config.yaml
head_dim: 32
vocab_size: 512
positions: "learned"
tie_embeddings: true
init_std_qkv: 0.0625
lr_head: 0.00717
seq_len: 512
Each number is 50 + 12 x the weight over its row's rms, rounded and kept within 0 to 99. Layers, rows and columns count from 0. The size before them is the row's rms in percent of the matrix's.

# layer 3 attention value, 96x64, rms 0.151, rows 51-95, columns 0-63
112:67 58 44 47 42 68 41 35 49 53 62 50 71 37 46 48 64 44 45 36 61 34 36 65 72 41 43 55 59 52 44 55 26 63 54 51 30 63 37 40 36 44 49 44 32 24 17 47 58 56 38 49 51 59 48 46 66 52 53 51 65 61 41 31
096:29 52 39 49 53 50 64 47 33 61 59 47 39 43 56 53 29 68 36 55 14 40 64 54 67 37 48 33 65 53 56 37 64 51 49 35 62 64 51 59 71 56 65 50 69 33 24 53 53 63 47 50 56 59 38 43 59 53 51 45 63 48 50 32
122:36 44 55 40 60 54 60 55 25 44 55 39 45 57 55 54 33 66 64 59 32 73 44 63 51 55 55 34 41 44 57 43 68 36 53 63 52 33 62 37 35 36 59 77 73 50 56 43 50 36 53 64 60 38 62 32 40 32 59 39 43 54 29 40
103:28 54 69 55 62 45 46 44 75 69 24 47 54 28 83 51 54 62 47 28 63 53 42 46 46 60 46 38 51 23 60 59 42 49 57 61 56 61 53 59 64 55 31 57 52 53 44 34 39 65 48 41 42 55 44 49 47 48 39 34 49 54 68 48
085:53 60 43 84 27 54 59 68 62 59 39 58 56 56 29 62 68 53 45 61 65 36 32 23 33 31 46 38 56 58 50 57 46 48 56 51 57 53 62 57 65 53 58 38 48 45 70 51 37 51 71 63 38 34 39 60 43 40 38 47 55 49 50 45
108:41 46 40 35 61 42 49 52 63 72 63 40 59 35 55 71 80 73 44 39 52 68 58 52 57 45 54 22 45 41 53 61 58 40 62 39 75 50 60 61 33 56 54 56 54 48 80 38 52 52 48 54 60 46 38 32 55 40 42 55 40 47 61 40
085:50 55 38 57 71 41 47 57 67 67 40 56 41 62 58 65 28 20 53 57 53 55 57 67 47 74 58 57 54 47 56 63 58 22 53 64 71 38 42 48 58 38 58 40 61 45 53 62 42 60 50 51 42 42 34 57 39 41 63 22 52 34 47 54
102:58 50 53 68 52 38 59 54 37 53 44 62 60 46 72 59 60 33 54 42 62 74 40 48 31 71 55 62 46 55 48 43 56 55 49 83 47 48 42 49 53 18 44 24 40 39 49 41 41 55 53 54 36 63 57 69 55 66 38 56 37 44 47 67
111:32 46 34 16 51 54 43 35 52 61 73 46 51 46 52 45 56 67 55 59 35 54 61 60 68 43 47 38 49 41 46 55 61 31 48 29 54 52 54 53 28 69 65 68 36 51 62 50 76 38 38 29 60 57 43 49 54 34 45 45 40 47 53 34
097:52 33 38 32 31 39 68 76 40 64 66 42 38 52 54 51 53 36 46 68 48 47 53 48 30 64 45 51 40 57 37 68 58 43 30 47 49 35 50 54 54 65 58 54 38 52 70 50 65 43 46 49 53 44 43 57 42 39 26 73 24 43 39 65
098:52 48 33 64 52 30 66 71 46 55 43 35 65 37 43 71 56 28 33 63 47 40 39 50 51 54 58 51 60 73 50 52 50 64 41 76 66 46 43 53 45 50 46 43 39 50 22 49 29 73 51 53 60 45 50 48 27 64 45 52 52 57 51 34
103:58 63 53 59 24 46 49 47 46 33 47 67 60 66 21 36 80 50 60 66 44 48 35 34 46 23 46 52 47 59 46 37 57 52 59 39 50 41 61 42 43 43 54 48 43 68 51 49 47 34 71 67 32 55 68 57 62 51 59 66 44 45 46 52
097:34 39 35 33 64 37 55 39 52 44 62 54 34 83 44 47 51 39 61 54 41 30 57 44 39 55 74 44 42 47 46 48 59 39 49 42 60 50 66 49 65 47 56 58 54 50 92 54 58 63 49 55 64 56 35 50 42 53 65 71 44 41 52 67
084:31 49 39 61 41 67 54 38 34 44 46 61 54 43 48 75 65 45 48 23 34 69 60 59 38 52 48 45 44 45 30 42 62 41 64 36 58 50 61 41 59 32 34 49 46 52 56 34 65 40 58 54 28 30 58 60 61 50 42 41 32 68 64 48
122:53 59 40 33 78 41 29 41 61 40 59 63 59 64 31 58 55 50 60 58 48 56 41 37 32 63 53 71 29 48 33 59 65 28 38 52 47 47 41 56 45 56 65 49 52 48 65 68 60 42 56 55 42 40 40 59 26 62 60 35 44 37 36 47
087:28 56 62 50 45 55 50 49 58 53 58 68 68 51 48 50 60 75 50 49 34 45 60 58 55 45 53 45 48 51 49 44 70 67 55 38 55 54 54 34 51 47 67 34 76 53 64 49 59 83 88 44 43 63 47 49 57 65 35 43 65 45 63 53
095:58 63 44 49 39 57 39 58 58 44 48 65 52 39 68 46 64 48 52 34 55 34 42 49 07 42 42 41 50 52 43 35 46 46 52 38 45 54 34 34 37 41 41 44 36 57 66 62 77 30 43 31 59 32 43 41 41 61 53 44 36 56 46 69
109:50 54 57 50 52 64 41 40 60 41 77 62 72 42 35 65 69 37 59 32 22 60 49 30 47 35 55 35 33 67 34 44 64 44 69 31 53 45 43 71 65 38 51 47 42 51 57 57 63 47 51 58 39 49 39 61 46 65 51 47 58 48 55 65
124:45 58 80 53 27 46 49 42 53 64 46 61 61 31 65 41 49 70 50 56 50 41 46 78 62 42 48 44 57 48 80 43 52 48 44 35 39 73 49 53 65 63 49 57 67 53 49 39 58 58 42 41 61 59 40 64 67 50 28 30 44 45 54 39
099:55 60 43 46 60 58 50 62 51 49 60 44 65 43 39 34 30 74 53 69 48 59 70 54 54 30 43 36 57 49 56 54 34 71 31 37 71 53 37 61 49 66 58 42 41 49 38 66 37 32 42 48 61 72 53 51 62 52 68 71 57 60 63 54
083:53 57 46 35 75 55 41 48 45 59 76 63 45 55 51 61 50 69 70 54 65 48 57 53 60 77 58 47 62 22 45 60 29 36 57 31 52 43 52 54 51 86 32 57 43 39 51 44 65 47 52 35 60 37 44 48 56 46 59 49 44 46 41 45
083:55 49 51 43 65 57 44 39 43 49 52 59 45 68 46 57 40 60 62 68 52 56 43 33 28 39 28 46 46 55 46 45 68 35 49 35 45 49 32 37 34 47 63 29 47 47 72 40 47 15 51 61 57 45 49 51 70 47 59 69 26 36 47 56
099:51 44 65 52 36 57 68 31 46 57 53 59 46 71 59 49 39 70 41 51 31 40 54 43 50 49 51 28 74 46 65 28 62 61 23 24 51 64 53 28 48 60 52 40 33 51 49 53 53 48 47 33 43 51 49 29 63 70 56 49 48 46 56 59
105:46 31 70 58 26 36 63 54 52 66 44 44 46 44 59 40 54 52 36 34 50 45 56 50 49 37 49 29 40 44 42 48 60 60 57 73 47 58 67 51 69 30 45 36 64 47 60 45 39 73 68 61 43 76 38 61 51 48 25 40 62 49 59 50
094:49 68 61 43 56 42 33 53 53 40 67 48 82 37 54 37 63 39 55 41 42 63 55 65 48 33 36 38 34 46 57 62 57 42 43 58 55 43 33 63 44 38 42 29 51 45 55 68 59 55 66 59 12 63 38 46 53 43 51 57 61 45 40 38
104:30 52 57 44 39 67 60 33 23 64 65 61 67 43 50 72 51 59 40 45 27 53 45 52 58 37 52 36 37 46 48 37 74 42 41 32 34 60 41 53 67 73 47 56 58 39 40 30 59 45 50 52 45 42 43 61 61 60 40 33 44 54 63 56
100:46 77 29 52 75 43 46 70 44 68 41 46 61 50 50 54 61 57 46 56 72 62 54 55 36 55 44 58 48 38 72 61 42 49 62 46 48 46 57 42 35 74 32 64 44 54 18 57 35 46 57 42 71 53 61 63 52 37 56 48 52 58 35 47
105:34 63 55 58 45 55 52 75 56 65 45 55 74 43 47 35 51 53 28 64 49 51 43 70 58 34 44 39 60 63 61 54 41 59 64 34 64 33 51 38 42 71 72 47 48 70 34 80 40 40 60 37 60 62 54 47 44 52 56 53 55 56 48 62
084:27 71 52 47 54 45 54 72 51 52 40 62 81 40 42 45 54 61 38 69 54 66 37 65 52 34 42 29 58 60 62 59 64 39 56 63 53 31 37 41 54 51 58 29 45 63 35 61 38 48 79 52 49 56 49 50 42 52 54 37 43 53 36 52
107:33 52 27 33 48 46 45 37 30 51 66 50 57 47 40 52 67 56 33 52 31 68 56 49 47 52 64 73 53 53 18 57 49 42 37 36 52 45 55 37 58 65 61 51 41 62 29 69 60 44 49 32 35 52 53 61 31 32 37 58 58 55 55 46
097:53 54 44 30 80 34 34 34 57 37 54 60 40 66 65 53 76 47 65 37 37 44 64 44 38 49 46 59 39 45 41 59 44 30 36 50 44 66 48 58 58 74 29 72 27 49 49 41 50 60 46 63 52 38 48 54 47 57 55 41 39 42 60 58
112:70 59 41 70 31 53 58 60 46 50 53 51 47 27 69 42 45 45 55 62 69 48 29 38 44 45 36 44 55 58 71 48 37 54 63 65 48 44 39 41 44 39 65 46 49 56 39 70 60 51 35 30 65 51 51 38 27 43 34 29 47 29 38 57
100:68 42 38 49 86 45 48 50 56 39 55 52 23 64 23 65 42 37 52 58 47 56 50 15 52 69 48 64 49 59 39 50 54 52 63 63 57 47 61 56 37 42 70 47 43 39 59 45 38 58 56 72 49 48 47 48 36 54 61 56 51 35 49 41
109:39 48 51 45 37 55 65 51 55 66 61 23 44 47 66 50 47 49 23 69 68 58 52 61 56 52 44 51 71 50 37 55 38 59 43 55 55 47 48 60 67 75 65 40 63 50 31 58 47 51 47 37 42 59 38 43 43 18 42 70 58 70 60 40
096:61 55 31 58 65 62 61 56 43 26 41 54 59 48 28 46 27 62 62 59 63 72 65 38 64 71 58 42 50 53 72 51 55 72 43 58 66 49 41 51 42 26 47 50 52 41 41 48 51 40 50 60 54 43 72 51 60 64 74 45 44 59 52 59
094:47 48 79 60 48 48 74 31 50 52 30 47 36 65 68 60 39 61 31 59 59 40 41 41 58 59 40 48 74 39 73 40 63 68 50 67 52 55 45 43 60 66 63 53 57 55 48 41 38 69 62 54 55 47 60 23 51 55 43 44 62 58 44 52
091:46 43 24 63 35 40 67 46 30 57 45 61 44 55 54 66 39 65 69 46 52 55 45 56 54 40 62 62 69 52 39 50 61 31 35 71 45 49 58 38 61 29 46 31 38 48 41 18 32 59 64 38 65 64 57 47 56 46 46 48 40 46 48 54
108:56 25 63 54 59 45 57 44 52 41 48 48 25 64 40 35 49 43 57 45 35 36 58 24 60 68 56 53 30 51 43 44 61 62 61 54 49 54 62 41 44 34 52 58 39 48 74 47 41 64 53 56 42 63 57 52 64 83 47 65 64 37 66 65
075:69 47 42 53 43 46 54 43 51 30 54 48 38 52 74 56 58 40 78 58 45 54 39 45 36 45 30 74 57 54 57 63 41 21 50 74 48 62 47 47 52 31 68 46 37 67 66 56 47 58 38 49 46 42 68 43 44 48 46 56 32 26 48 43
096:27 57 59 42 46 44 68 64 44 76 55 40 67 63 59 51 43 40 33 40 43 41 20 64 55 35 57 34 38 42 49 41 51 43 45 51 31 34 59 37 64 72 33 61 50 53 42 47 46 38 39 63 50 46 59 58 45 58 66 51 29 64 39 62
087:35 31 20 44 57 52 44 63 44 52 61 34 62 44 27 44 52 34 55 55 47 73 49 32 48 36 50 48 21 67 17 52 51 34 46 40 42 42 51 47 38 49 48 48 40 47 33 50 35 24 41 44 51 48 53 55 43 43 53 57 36 57 62 43
110:49 52 21 60 77 50 46 47 48 43 41 58 39 69 26 66 49 45 57 56 45 52 51 27 41 66 51 64 46 54 39 57 62 45 66 64 60 32 51 51 35 33 49 33 21 45 58 45 33 38 57 54 48 57 48 58 52 65 67 65 58 43 33 60
108:63 57 35 45 76 30 39 58 69 52 41 54 54 69 59 51 66 45 64 59 44 56 55 55 38 36 52 62 57 69 40 61 46 34 39 53 45 61 55 61 43 61 38 54 15 57 51 54 36 33 33 65 60 47 50 48 51 59 75 62 46 45 46 70
102:51 35 50 58 46 40 58 48 45 57 48 52 33 80 51 45 51 32 50 33 40 29 41 52 76 74 67 53 55 48 52 47 68 54 47 58 46 44 64 19 34 35 36 55 47 35 62 32 52 60 60 61 36 50 51 46 69 64 50 54 56 32 40 54
103:50 48 52 62 50 52 37 42 68 27 29 46 38 44 64 53 71 41 54 40 65 50 59 47 25 57 36 62 58 60 54 41 52 53 47 53 55 71 42 44 26 38 39 45 43 58 55 34 54 48 62 36 61 35 61 18 51 40 45 43 39 69 67 35